Weights of a small transformer language model: 8 layers.
Each number is 128 + 24 x the weight over the matrix's rms, rounded and kept within 0 to 255. Layers, rows and columns count from 0.

# layer 3 MLP down (transposed), 320x128, rms 0.211, rows 112-129, columns 0-127
[[ 97 150 139 140 103 120 109 133 137 142 136 128 133 134 119 168  78 146 107 140 129 140 176 131 101 126 136 126 131 161 141 191  93 148 116  80 112 104 127 129 155 117 141 132 139  79 150 124 115 122 136 110 138 108 129 147 181  65 109 165  84 104  96 143 131 120 108 125 112 156 158 120  99 140 185  97  72 132 171 151 116 108 151 131 151  41 115 162 144 121 156 136 119 102 122 164  98 137 140 103 142 146 125 157 143 125 121  95 114 132  71 119 143 150 152  96 133 124 133 145 113 159 182 175 129 128 177 130]
 [147  95 127  92 133 147 120 149 119 101 128  98 136 143 145 101 131 122 134 131 100 151 143 108 113 171 138 119 175 118 127 161 143 123  96  91 112 102 200 138 133  94 184 125  95 132 149 128 149 129 112 137 113 106 178  96 131 172 122 110 125 142  65 119  97 145 145 125 142 133 135 153 106 142 139 143 147 127 154  93 132 150 133 127 152 149 147 139 117 131 147 160  60 133 154 108 106 131 120 143 166 137 101 120 156 105  93 144 113 125 127 100  83  96 134 130 135 149 113 122 131 132 120  94 116 131 135 129]
 [143 104 147 140 130 125 122 133 107 146 134  84 115 150 151 151 162  85 131  92 125  82  96 146 141 144 118 145 120 128  87 144 131 105 110 150 165 158 169 151 129 159 158 151 134 177  89 136 157 159 152 137 121 152 135 137 167 142 112  74 105 127 130 115 158 116 151 124 124 127  96 120  78  97 125 162 124 151 118 151  66 138 112 123 125 132 136 104 131 100 144 135 136 135 116 139 121 128 140 166 122 126  94 162 122 140  92 130 114 114 124 106 193 142  93 102 116 125 107 106 134 177 179 111 119 129 118 143]
 [142 108 138 133  96 155  99 113 142 185 133 143 138 124 148 132 129 143 153 113 111 130  96 115 144 144 124 138 133 102 129 130 123 134 126 118 105  91 185 147 151 152 102 112 108 122 104 113 125 113 133 134 127 152 146 110 162 118 198 107 133 109  90 136 102 155 136 104 159 181 110 102 137 127 132 151 131 130 110 132 125 129 127 148 135 132  90 133 137 130 184  86 101 119 208 117 125  80 167 122 118 154 152 126 126 144 119 137 116 160 113 134 116 141 120 105  99 115 110 114 120 121 112 145 141 145  77 118]
 [ 97  98 144 131 136 170 118 157 136 115 127 132  92 116 110 100 148  89 129 163 112 122 191 156 122 135 144 131  77 181 143 160 126 189 145 111  93 149 131 144 151 124 120 149 123  89 137  95 134 143 146 146 135 128 131 142 134 100 138 117 150 126 167  99 163 156 150  95 124 125 146 135 113 114 126 128 113  94  98 130 111 126 103  89 119 115 204 116 123 112 140 103 127 152 109 129 145 115 123 142  90 135  98 158 121 111 156 118 141 120 131 152 132 103 162 104 126 155 151 171 186  91 115 122 129 118 158 118]
 [140 143 150 139 150 152 141 135 128 159  94 100 127 145 191 152 157 126 146 102 158 104 124 117 140 128 117 136 174 129 131 127 103 124 133 175 137 176 165 115 104 129  99 128 116 112 152 112 153 112 134 115 153 135  90 118 111 154 130 107 122 105 107 105 114 147 112 119 114 145  88 112 115 158 136 104 162 162  87 128  80 125 117 119  93 178 101 132 102  99 158 127  90 136 132 161 126 105 145 107 144 134 112 118  88 231 116 142 140 136 108  91 149  59  91 126 140 161 102 103 158 108 104  97 131  96 148  72]
 [150 112 107 141 119 169 111  93  98 137 171 117 118 130 104 143  84 142 112 102 112 148 127  95 156 161  99 125  99 127 115 129 104 104  87 153 152 102 151 150 143 105 110 137 101  85 202 150 129  84 110 100 128 139  94 135 133 134 143 102 132 142 154 124  92 126 103 146 137 131 165 142 117 134 120 144 123 130 110 158 159 120  91 114 131 112 131 145 150 108 134 139 154 120 182 131 180 131 154 130 144 136 141 141  71 122  95 136 111 138 124 112 177  93 124 114 114 144 164 167 102 103 132 108 113 126 138 104]
 [ 95 128 109 152 107 100 136 137 145 121 120 151 179 153 148 102 156 128 109 116 142 118 118 140 151 148 147 101 127 132 144 107 146 117  88  96 140  99 133 140 205 150 127  89 134 133 136 107 136 105 113 157 114 154 137  90 116 138 158 124 126 115 174 153 128 133 128 165  71 114 139 121  83 130 118 120 136 110  78 150 177 134 174 124 138 154 141 133 135 126  89 120 145  99  86 140 178 135 126 125  82 159 112 144 154 121 118 167 145 110 117 160 111 132 120 102  74 140 142 108 142  94 124 142 151  98 140 124]
 [161 126 111 139 117 146 114 126 122  95  98  82  94 122 112 132 103 129 109 119 133 129 143 116 136  92 147 123 150 119 120 116 104 101 105 129 108 150 126 127 117 127 114 131 167 180 110 130 112 134 158 124 138 182 131 123 136 159 132 140 112 112 150 151 166 131 131 100  87  90 133 125 175  78 104 131 109 119  93  99 134 112 130 123 112 131 106  83 107 142  56 155 130 138 112 159 111 116 118 151  84 105 133  94 131 124 121 132 102 146 135 185 124 140 158 143 130 118 154 139 156 169  93 110 124 117  93 106]
 [122 112  37 122 119 102  83 124  97 151  51 164 130 144 122  95  94 113 142 133 125 103 113 123 104 132 128 125 121 171  95 155 141 160  91 139 131 150 120 139 117 128 186 149 116  82  90 118 138 106 117 130 103  86 120 156 149  93 110 114  83 129  67  93 134 161 128 146 100 124 135 109 126 133 128 112 122 131 106 152 115 129 125 150 126 142 108 143 150 117 125 117 148 157 125 136  99 231 119 133 177 149 123 171 131  81 125  98 156  98  86 111 164 178 103 106 105 114 137  94 115 140 152 149 100 104 109 126]
 [111 123  95 138 122 126 160 124 106 113 106 117 101  88  72 142 119 115 120 110 160 146 151 123 116 158 143 148  96 158 191 149 124 120 134  55 131 124 180 138 121 177 122 152 173 172 126 133 150 116 102  79 112 114 134 116 122 111 163 144 148 125 122  94 116 134 157 136 100  95 165 143 109 156  85 109 134 112 116 107 155 159 121 120 136 109 170 138 137 133 103 136  91 133 124 136 110  65 138  82 146 158 109 123 119 109 144  97  90 132 150 111  61 132 146 152 144 153 143 157  94  99 143 124 116 178 133  87]
 [148 130 136 110 153 109 112 145  89 151 138 105 118 175 112 136 112 125  96 152 121 163 150 106 108 138 124 162 162 121 138 104 144 151 161 158 118 184 144 122 121 160 123 140 130 124 115 135 120 136 156 112  90 130 139 136 150 156  37 114 161 131 129 124 100 140 171 130 135 141 129 115  93 148  95 154 150 124 139 133 128  76 121 173 137 109 114 123 164 153 137 106 117 109 108 142 160 109 159 149 128 131  65  96 150 141  94  92 135 147 167 115 147 135 140 156 148 127 122 139 166 131 138 132 126 114 133 127]
 [117 104 113 175 100 118 130 169 138 148 146 211 115 115 167 128 167 117 108 124 118  98 108  64 135 119  71 139 154 103 114 120  94 138 143 111 182 152 185 124 149 109 100 187 110 110 176 108 122 127 172 138  92  95 129 152 118 120 143  79 179 117 132 137 150 147 168 138 156 145 124 156  86 163 117 147 147 151  86 109 128 135 146 105 118 117 133 113 114 136 116  93 137 137  90 123 122 128 170 107 123 141 141 172 127 123 120 136 109 103 104 161 145 100 118  99  97 138 123 147 115 112 164 112 156 152 164 122]
 [154 126  76 137 105 126 136  92 159  84 113 180 138 137  89 145 139  65 184 162 120 137 113 135 128 164 126 130 110 148 116  90 124 145 102 136 146 147 153 123 140 146 124 141 122 112 143 136 143 144 149 116 123 128 120 109 134 142 126 137 128 147 136  82 157  98 103 146 143 129 140 105 145 107 106 107 146 110 110 115 141  72 129 120 144 118 133 133 134 137 138 118 118  98 133 158 139 120 139 110 164 123 134 129 183 135  99 171 187 135 141 128  96  96 147 125 125 101  81 132 101 135 118 158  83 102 161 107]
 [121 151 124  99 134 143 146  77 121 102 115  86 125  94 125 139  98  81 132 167 134 129 113 120 135 136 118 175 151 164 132 135 167 106 134 121 122 118 100 134 148 172 147 111 151 118 123 141 103 125 138 198 109 131 144 101 130 151 126 107 147 121 135 133 124 137 165 140  63 131  96 155 134 151 132 106 120 120 197 102 144 105 167 133  98 111  75 163 147 123 136 173  90 102 117 124 157 137 114 101  88 126 122  97 134 149 108 117 125 113  97 127 161  97 133 114  86 131 146 111 124 158 145 112 117 114 124 166]
 [112 118  92 117 112 160 122 172 158 126 156  98  99 119 140 106 149 130 127 103 127 163 104  99 137 102 101 121 136 123 164 138 101  78  77 141 162 110 133 137 120 147 142 160 100 124 116 114 137 145 199 127 157 155 121 107  82 132 137 137 167 137 175 167 127 144 114 129  84 171 124 127 132  60 103 117 107 149 113 157 148 112 115 121 155 162 131  89 127  79 124 148  95 154 118 106 135 165 139  89 149 131 109 116 136 147 156 144 124  96 124 150 129 124 131 142 130 121 101 173 154 109 104  95 103 111 139 169]
 [159 117 106 135 102 116  89 142 136 141 120 124 135  82 136 121  97 121  83 120 150 150 125 152  85  92 179 125 143 157  88 107 106 137 146 127 134 117 148 130 172 102 108 114 149 123 117 129 108 107 115 127 142 143 111 140 146 116 142 123 143 139 128  99 126 126 149 133 114  77  91  76 103  74 146 130 120 110 133 111 176 133 150 119 112 114 116 117 117 161 137 126 116 108 128 110 120 136 107 160 128 122 151 155 109 136 137 120 139 203 100 115 138 146 178 109 113 149 164 148 111  94 156 158 133  73 160  74]
 [119 165 141 123 104 138 133 101 169 117 117 111 104 132  96 146 108  90 138 123 151 104 146 140 124 106 126 159 145  90 107 120 133 110 176 117 108 119 120  72  95 153 144 133 124 139 138 111 138 187 121 130  75 111 136 140 149 120  95 102 178 155 112 150 139 121 121 136 147 131  82 126  50 135 155 108 126 145 105 120 130  87 160 125 132 109 167 134 121  99 133  97 181 143 152 110  99  98  83  79 138  97 138 161  94 115 124  77 140 135 133 150 155 139 121 160 131 133 127 128 159 144 100 141 125  93 170 116]]
# layer 3 MLP gate, 320x128, rms 0.239, rows 113-130, columns 0-127
[[109 127 113 124 119 155 112 134 109 128 108  94 118 112 154 130 125 106 122 122 106 129 129 164  91 129 139 128 135  96  88 134 169 107 118 137  84 113 110 121 133 108 119 105 116 129 103 166 144 102 134 156 130 133 119  91 127 139 147  92 145  84 141 132  83 145 111 130 137  95 124 151 114 136 158 118 131 135 115 160 147 120 141 169 164 147 119 129  56 131 139 121 123 104 146  87 138 137  91  99 172 163 119 140 151 118 127 145 160 134 121 122 111 120  78 124 103 172 108  94 153 143  94 142 106 167 148 157]
 [115 155 147 110 117 123 122 128 117 114 115 120 131 147  92 131 150 168  74 155 144 128 104 172 131 165  94 155 161 128 144 115 116 175 142 130 118 103  49 125 109 104 151 155 125  80 176 132 112 122 134 103 103 143 105 157 135 116 170 122 152 142 130 139 148 158 119 134 130 152 116 150 190 107 146 126 125 118 159 116 123 175 138 122 136 150 137 109 110 122 127 175 106  92 124 171  93 128 138 117 142 141 193 104 139 158  81 111 137 123 148 126 105 113  86 142 106 129 116 164 140 110 112 122 147 115 130 162]
 [146  77 118 162 101  94 151 162 131 124 120 120 168 158 130 138 122 156 117  61 156 138 130 153 136 138 124 116 124 185 100 119 102 144 142 123 102 109 125 190 131 101  91 138 102 137 127 108 141 164 161  85 180 151  88 181 102 127 124 139 154 136 149 131 157 124 107 142  81 137 119  86 108 147 142 118 120 122 134 147 138 153 101 138  88 135 163 134  84 168 147 109 156 152  60 108  95 147 121 127 134 137 120 146  81 147 157 129 130 141 150 119 150  89 131 115 135 136 180  86  96 131 106 137 125 136 129  99]
 [187 103 153 106 155 139 111 109 142 183 127 121 117 101 124 148 143  93 106 133 146 146 104 133 142 162 151 142  99 169 133 131 109 167 155 135  94 101 121 123 130 111  64 113 148 132 164 111 128  81 110 134 126  97 130 170 108 155 162 135 156 139 136 137 210 114 146 105 140  98  82 134  75 128 146 173 169 124 112 128 145 152 122 150 150 133 145 116 165 116 147 136 116 118 115 100 115 100 100 121 138 118 185 131 113 145 148 187 166 155 114 141  65  88 107 112 121 132 129 130  71 112 141 140 163 119 130 113]
 [116 109 122  64 122 104 158 118 133 135 125 145 165 122 130 139 143 159  88 143 137 139 110 143 122 131 146 101 177 135  86 113 143 142 125 141 119 123 135 106 197 118 132 108 115 148 139  86 115 135 133 142  80 125 162 159 132 106 159 148  98 148 166  92 150 106 150 118 111 136 123 146  97 165 131 100 143 188 117 150  75 162  92 163 157 110  67 127 154 163 128 119 147 120 146 127 168 144 125  97 125 120 101 104 121 119 145  97 140 138 158  95 127 115 130  99 132 104 128 113 149 135 113 143 195 183  73 143]
 [160 133 111 131  97  66 132 110 157 140 156 177 130 165 159 110 133 114 113 130  99 161  91 141 140 141 130 133 133 129 134 161 125 124 184 138 141 105 104 149 161 173 154 144 137 131 157 147  84 123 130 171 118 101 127 165 113 124 135  88 174 142 136 175 102 153 135 113 102 140  97 114 138 153 120 134 107 155 156 183 110 133 182 127 142 163 126  82 107 121 124 173 102 116 128 122 129 103 115 100 153 129 142  81 132 161 134  63 151 122 135 119 135 147 157 143 131 134 134 153 166 127 142 153 148 101 148 142]
 [118 160 123 128 129 149 115 141 128 126 116 145 128 130  92 148 136 143 119 136 137  89 108 120 115 135 117 155 131 161 159 127 129  91 139 115 154 121 150 131 153 121  67 115 154 134 139 123 176 145 136 113 160 168 147 127 129 160 128 155 116 127 167 142 140 153 134 127 111 155 144 159 137 107 197  56 137 142 137 160 108 109  76 143 122 101 162 128 154 151 129 142 117 163  95 133 113 140 157 130 142 118  94  98 113 170 114 136  79 135  90 117  88 136 104 100  99 143 136 146 128 142 141  98  96 128 191 114]
 [129 136 158 141 162 127 153 157 140 139 138 126 138 145 185 124 140 114 102 100 146 124 110 120 151 139 151 130 130 127 100 129 156 106  85 157 138 144 114 118 174 169 117 124 140 146  94  79 108 104  90 116 118 149 111 141 111 123 116 149  90 125 133 100 138 128 162  78 153 118 158 102 129 183 132 141 157 150  84 130 125 158 120 107 130 174 124 117 162 133 120 141 165 123 108 165 149 149 117 153 170 141 138  90 108 124 122 128 155 116 158 146 112 174 184 205 133 149 169 137 114 107 108 101 140 127 137  92]
 [119 171 121 113  67 144 121 102 114 127 127 137 153  93 117 138 119 102 173 161  83 128 127 138 122  91 134 166 156 103 156 155 101 108 112 151  78 110 160 139  87 112 152 194 123 142 151 100 178 162 149 133  76 155 146  76 166 122 136 104  85 178 142  99 158 117 111 138 126 171 138 150 108 141 128 106 124 115 168 140 101 143 125  86  94 101  72 134 145 146 119 125 126 129  96 169 131  95 152  90 120 113  92 104 160 125 147 123  65  99 114 116  77 126 151  49 114 121 129 159 129 113 125 106 127 110 109 142]
 [106 159 104 184 146 107 138 113 115 167 103 149 160 152 122 136 102 122 154  93 130 134 132 183 135 138  78 108 158 114 130 100 172 166 112 127 116 110 136  95 133 130 118 141  78  87 118 112 130 138 114 139 134 107  58 149 133 127 105 148 142 120  77 204 100 130 127 114 111 164  89 121 135 119 135 166 138 135  73 142 139 126 140 133 131 128 146 118  85 140 144 142  92 119 138 131 129 165 116 151 122 156 114 153 132 104 104  91 146  91 114 131 128 160 100 133 155  85  53 104  94 125  80 123 156  87 112 140]
 [120  62 120 147 130 149  83 122 117 150 100 147 125 120 156 143 142 140 139 105 154  85 105 127 119 139 118 121 135  95 120 134  88 119 148  96 122 130 142 150  91 131 105 125 161 125 135 151  95 109 114 124 157 124 119 149 110 137 162 149 115 127 127 130 132 123  96 128 116 125 130 140 118 115 147 128 114 105 132  83 133 125 110 115  97 144 180 158 118 126 115 117 110 113 110 133  90 125  88 114 130 125 120 138 106 130 148 150 115 179  98  98  74 116 159 100 126 117 153 144 129 126  98 148 154 138 132 145]
 [103 140 154 163 118 119 133 136  94 132 174 180 151 120 112 118 144 168 118 140 146 134 123 121 156  80 142 159 176 142 164 136 162  76 102 181 115  90 131 126 143  73 113 139 101 160 148 114 145 134 148 120  81 196 127 150  97 129 110 103 194 129 151 109 124 153 122 139 139 148 139 106 186 155 177  73 112 171 103 104 128 114 107 107 143 109 132 129 164 155 145 112 119 136 108 112 139 167 141 150 123 127 138 119 114 172  81 113 115 127 145 124 145 128 138 133 169 123 125 124 144 140 131 144 118 131 136 143]
 [113  86 146 112 130  86 152 113 136  90 105  99 117 112 118 149 133 143 140 143 133 135 135 115  74 175 124 117 126 110 118 132  98 113 125  86 171  78 118 117 105 155 106 114 119 128 146 129 129  96  94  90 119 128 150 140 123 123 119 128 138 140 142 104 101  81 149 145 122 141 157 188 116 147 147 123 122 123 125 145 129 133 117  90 117 112 134 145 116 109 107 118 103 141 146 130 169 124 120 141 116 110 124  79 150 142 165 153 100  87 122 142  97 111 145 140 148 144 124 143 146 174 106  75 122 152 133 129]
 [131 132 145 133 140  94 147 127 130 131 131 153 108 132 119 135 111 149 138 119 147 120 122 106 123 115 148 120 136 130 111  97  99 118  79 163  89 142 177 111 102 129  78  85  85 167 125  62 123 128 139 110 143  81 103 123  89 148 161 144 141  94 101 143 136 109  81 166  92 118 143 128 151 156 130 129 126 116 107  99 114 115 103 114 158 144 143 146 140 123  95 104 109 102 128 106 164 124 110 148  87 170 118 156 116 128 151 123  80 121 154 122 147 110 122 154 126  89 140 138 128 117 140  97 164 137 209 111]
 [143 100 148 120 123 179 124 116 132 130 109 143 143 134 128 160 123 143 169 167 112  89 159 111 134 110 174 151 119 116 120 127 133 188 101 136 128 144 106 147 100 137 105  80 129 134 124 131 128 172 101 115  96 145 117 115 141  99 126 120 100 150 147 154 148  88 150 148 157 125 118 141 111 151  86 138 159 126 114  74  79 124 165 121 144 115 119 161 129 111 127 118 138 124 157 111  97 152 125 106 133 140 145 123 146 117 104 142 111 132 142 133 128 132  75 124 172 168 124  95 106  95 107 112 105 102 103 140]
 [107 111 118 128  85  91 137 146 168 125 152 110 117  91 120 141 133 112 100 157 162 172 115 146 116 116 158 106 128 175  77 141 162 148 147 148 120 145 107 149 117  95 104 152 141 156 119 182 115 110 117 105 104 127 130 177 109 110 144 120 148  97 140 129 121 169 167 143 139 130 139 122 136  81 147 157 107 134 125 129 130 125  91  88 147  97 141 134 158 177 136 130 121 119 149 109 124 144 107 128  99 127 118 163 157 127 149 127 119 141 167 127 160 117 167  95  98 137 142 128 140  93 121 150 148 148 165  96]
 [126 112 105 148 118 151 138 121  81 153 156 125 134 111 148 120  80 156 133 151 109 140 119 145 118 170  95 147 156 130 158 103 119 179 101  98 103  97 127 152 120 162 113 147 131 142 129 140 143  90 145 135 141 116 135 117 109 129 106 139 141  78 117 131 169 143 120 119 151 167 139 107 173 106  87  88 157 120 170 129 116 148 188 117 108 119 138 139 103 129 154 159  97 164 118 129 119 151 115 159  84  99 129 124 147 138 110 135  96 102 168 118  83 137 100 114 141 130 115 131 116  99 130 142 114 169 157 117]
 [111 125 150 138 135 165 134 137 165 144 107  93 115 138 132 151 164 123 127 159 136 118 160 163 109 126 131 135 153 135 134 114 143 168 106  94 104 145 131 139 111 114 145  96 134 135 149 110 147  94 113  70 149 118 192 143 132 134 146  80 144 128  96 123 108 129 121 135 166 144 121  91 108  93 163 141 157 136 150 145 157 129 146 140 181 132  97 133 118 150  85 156 142 141 102 147 137 124 130 116  97 128 129 136 165 108 111 137 129 130 143 144 150 176 112 111 131 125  94 122 128 120 104 118 134  98 113 110]]
# layer 3 MLP up, 320x128, rms 0.23, rows 113-130, columns 0-127
[[117 100 104 112 162 151  72 131 158 118 132 136 142 166 153 130 110 103 113  82 112 127 143 139 106 128 111 149 133 120 131 159 166 129 137 102  99 132 104 102 107 141 169 132 154 117  70 115 153  94 111 124 123 149 128 137 109 137  93 123 129 129 161 162  75 140 163 144 159 119 173 102  88 132 112  71 162  99 123 156 161 108 122 148 169 151 147 119 133 155 115 149 153  90 142 141 102 154 132 100 114 134 113 129 133 113 143 119 130 150 210 141 167 142 107 104 136 149 117 118 124 143 149 145 136 143 121 133]
 [129 151 100 123 146 148 112 123 139 116 149 105 161 132 114 100 131 138 110 128  58 125  63 119 143 171 110 129 139 123 124 165 105 123 123 162 136 121 131 108 127 119 127 115 146 142 101 116 118 140 100 190  97 134 135  89 155 118 118 103  71 101 138 165 130 135 133 136 129 166 119 175 116 156 113 131 137  95 142  98  95 142 141  95 122 116 105 126 140  73 110 145  51 126 153 157 124  74 142 134 150 151  96 137 137 108 115 118 122 119 136  90 105 120 104 136 129 104  87 124 151 180 114 138 133 164 132 151]
 [ 93 138 141  78 130 116 170 104 127 130 140 164 115  71 116 144 136 173 155 130 106 144 154 115 125 136  92 159 161 127 128 110 149 178 105 132 125 164  80 106 110 128 112 141 137 191 116 148 193 113 119 122  88 101 133 129 179 122 127 146 103 121  99 109 134 145 138 119 120 107 139 147 143 101 120 141 102 117 133 119 117 132 114  84 169 154 128  83 159 109  93 162 130 103 147 140 110 116 101 141  82 130 136 115 155 131  98 101 143  67 118 117 125 138 143 148 166 113 107  71 122 125 146 166 142 149 149  79]
 [115 128  94 157 140 102 119 123 110 112 142 134 142 116 111 122 178 112 107 134 126  81 126 104 118 115 123 129 134 174 153 110 133 107 124 160 146 136 117 206 134 138 137 154 119 139 151 109 124 163 158 146 171 116 121 125 129 100 185 133 126 118 157 107 105 188 152 135 102 128 133 103 133 137 101 124 130 142 162 135  92 104 174 134 131 145 141 132 151 147 104 139 119 116 138 123 119 171 138 111 102  93 132 139 101 140 146 126 183  88 117 136  93 137 122 115 143 132 178  74 158 114 124 120 124 105 125 132]
 [102 114 136 175 144 140  94  98 104 124 108 157 111 152 150 159  76 108 176 132 146 142 137 193  99 110 140 115 128 109 122 134 110 147 122 162 123 146 132 126  64 138  64 124 126 150  70 110 152 153 150 112 138 156  41 117 173 112 128 126 166 124  98 136 128 128 128 165 138 132 105  91 153 132  97 155 101  85 117 134 155 110 164 133 153 133 140 134 111 134 141 121 138  96 107 125 107  61  99 109  85 141 131 143  92 122 144  83 128 131 123 171 112 167 145 174 135 146 127 161 149 105 146 146 106  99 122 106]
 [150 157  99 151 134 146 172  84 155 120 157 152 120 144 153 117 132 127 101 124 101 137 125 194 142 132 165 139 176 140 171 144  90  89 141 139 103  91 103 148 166 169 131 128 128 100 119 101 141 128 133 129  80 160 119 144 115 127  85 150 124 133 152 127 127 143 106 148  94 119 147 137 119  94 147 166 115 149 160 161 116 130 154 147 110 110 111 129 117 158 142 123 120 128 149  84 127 127  98 102 188 116 138 122 129 130 160 129 124 110 152  93 137 114 111 106 118 119 131 152 140 137 125 116 123 151  99 136]
 [138 126 156 119 141 131  95 159 103 120 150  71 102 106 152 115 100 139 126 139 103 147 119 147 142 114 159 120 169  88 105 147 146 150 161 151 133 136 112  94  69 117 120 144 116  97 128  92 144 114  89  98 138 139 112 160 138  90 119 135 156 164 115 111 129 116 111 133 115 144 131 137 117 128  76 132 101 161 159 102 136 134 139 135 104 122 141 129 105 121 133 116 138 141 131 142 124 113 137 152  95 110 145  73 170 100 151 127 111 115 168 145 156 156 147 164 172 136 154  97 168 164 112 142 151 141 115 103]
 [181 134  89 146 114 140 155  97 175 129 148 134 145 160 110 170 162 148 143 127 125 114 112 117 111 195 149 130 117 156 129 131 105  75  98 123  87  92 100 133 158 131 108 139 141 140 121 131 114 122  96 144 127 109 114 162 126 145 160 120 147 136 112 122 137 149 125 135 119 143 134 154 135 161 152 120 122 145 117 128 131 138  99 119 201 118 120 152 156 111 139 111 157 137 116 129 106 106 117 127 154 128 146 132  99 124 135 158 109 128 141 134  93  88 113 120 131 143 137 166 120 158 110  94  87 119 142 113]
 [161 135 127 143 148 151 118 186 120 112 132  67 152 119 114 125 114  95  77 106 143 134 130 101 126 131 119 119  93 155  96 154  87  96 177 128 101 145 125 140  97 150 123 146 144 126 149 135 136 147 100 172 175 149 146 117  98 136 146 122 132 115 156  98 126 144 120 131 133 150 108 118 147 143 106 133 117 104 109 113 187 119 212 128  98 137 128 129 188 100 138 135  70  90 187 169 105  82  67 133  89 164  91 158 121 132 145 133 177 157 150 107 132 164  78  84 127 165  75  91 136 173 122 108  84  93  84  93]
 [147  93 183 114 112 113  69 159 171 134 144 162 118 115 129 148 120 131 123 146 133 107 124 114 114 116 195 131 106 120 176 145 129 159 126 148 138 177 150 100 138 168 135 128 142 123 121 169 143 137 148 153 132 154 119 117 130 140 137 157 126 131 169  87 140  86 111 141 131  73 137 142 105 150  97 136 174 131 136 145 124 125  84  70 127 113 135 168 109 134  93 132 141 110 109 123 140  90 124  99 127  67 106 105  96 162 143 135  98 115 129 112 131  89 123 129 118 142 164 169 167  93 167 130 147 130 156 139]
 [117 118  88 142  57 131 123 117 130 111  88 160 127  96 153 110 144 131 145 111 116 131 116 112 115 124  78  82 108 119 114 176 143  73 138 133 142 142 136 158 122 141 123  96 139 136 111 117 120 134  99 135 138 149 113 148 104 107 142 153  71 171 119 114 101 163 122 101 144 157 161 133 124 139 156 104 142  95 142 139 118 128 150  91 119 131  91 137 144 115 136 134 149 128 125 136  89 118 120 113  79 128 134 151  93 100 156 140 153 135 100 126 124 147 162  85 108 139 128 146 161 143  95 126 149 148 159 124]
 [125 120  79 108 116 132 147 131 141 127 118 137 100 145 130 135 142 115 116 113 111 146 177 167 131 175 141 119 132 114  76 125 100  92 112 101 140 127  91 123 123 142 119  87 130  92 125 141 140  89 109 106 139 118 129 121 155 119  84 142 122 103 166 119 165 170 119 176 146 110 110 146 130 106 119 157 161 143 143 165 139 102 127 116 141  98 176  89  95  88 143  87 126 121 138 134 111  75  53 115 110 132  60 111 150 111 163  97 155 116 169 179 144 148 138 128 145 159 155 141 102 106 140  85 164 118 151 138]
 [160 133 153 124 137 127 124 135 119 145  73  75  79  92 116 173 106 150 113 139 169 131 126  90 100 147 101 147  96 100 124 160 129 126 144 141 121  95 135 101 148 122 132 114  66 172 111 169 139 118 134 149 128 154  86 148 169 124 145 128 117 136 135 118 116  88 138 134 164 138 158 172 129 123 124  96 121 110 112 111 117 100 158 118 140 155 168 137 101 150 115 141 126 154 116 164 121 100 170 102 125 135 139 111 139 140 139 116 117  74 106 130 161 140 147 130 136 183 158 134 178 154 108 139 115 154  85 136]
 [146 198 119 129 153 146 109 162 115 116 138 136 119 116 151 111 152 151 105 127 147 127 154 129 159 127 146 101 158  92 142 118 103 117 143 109 160 120 124  73  91 126 110 135 139 128 135  85 131 105  93 129 164 111 158 118 136 126 106 110 102 123 121 112 122 121 120  82 153 103 149 106 118  93 132 111 127 125 115 132 106 146 131 127 128 133 133 132 126 118 132 123 130 136 121 113 113 115 111 142 125 127 164 190 111 108 143 158 136 131 143 115 140 139 116 140 123 121 161 124 121 110 121 125  71  69 134 156]
 [121 105 149 135 111 125 149 110 118  92 103 154 127 132 142 163 127 133 167 116 165 138 127  89 120 147 128 131 130  90 106  83 133 164 120 136 128 108 156 135 142 118 111  97 146 129 124 131 145 137 120 117 102 167 139 143 128  90 129 116  99 146 154 117 157 130 122 122 152 153 118 135 124 164 121 105 171 110 134  99 141 143 130 117 144 132 175 114 105 118 125 134 106 115 150 128 121 101 100 124 107 119 131 133 149 152  97  96 105 130 104 195 105 139 104 164 186 104 132  86 138 113 110 121 133 124 131  96]
 [118 168 137 124 184 141 155  93 142 125 116 149 134 182 138 146 124 105 174 167 119 107 140 115 153 135 102 162  53 119 146 112 112 153 117 119 129 136 114 115 104 114 137 125 130  95 119 190 171 179 121  85 137 121 172 127 119 120 158 137 137  99 152  99 108 119 111 165  94 147 148 141 138 113  92 110 153 114  89  77  86 155 158 145 154 113 129 157 175  77 121 134 153 135 110 110 129 142 124 168 110 156  94 122 149 109 121 151 155 117 106 151 128 148  93 133 152 110 138 119 123  93 159 135 162 153 114 128]
 [163 137 106 149 148 134 112 145 102 147 136 126 150 134 152 126 145 163 165 175 129 185  74 162 138 171 129 131 167 145 116 117 134 151 132 142 111 125 136 162 137  85 125 103 163 128 115 143 122  68 148  97  95 106 165 101  88 159 114 142 114 150 127 139 158 168 123 110 163 127 150 122 139  67  83 136 140 117 171 106 108 123 116 129 118 123 133 139  87 147 131 175  99 107 109 188 138 114 153 111  72 160 140 146 139 165 123 142 124 103 130  88  87 141  41  65 149 123 102 140  83 111 112  96 141 149 140 139]
 [114 166 152 150 147 161 131 123 128 116 102 117 117 143 132 128 184 101 123 117 135 120 137 175  95 155 130 146 128 137 123 112 127 139 123 112 123 130 119 130 148 126 157  90 142 122 129 120 152  95 139 128 127 128 134  94 142 135 139  47 124 137 114 123  80 105 137 145 172 157 143 113 127  81 139 147 142 127 151 146 122 165 145 139 167 120 138 118 108 144 118 175  65 135 119 156 161 130 125 126 144 130 142 118 148 101  86 121 126 107 125 116 144 138 117 102 133 122 103  95 186  98  91 123 153 135 113 120]]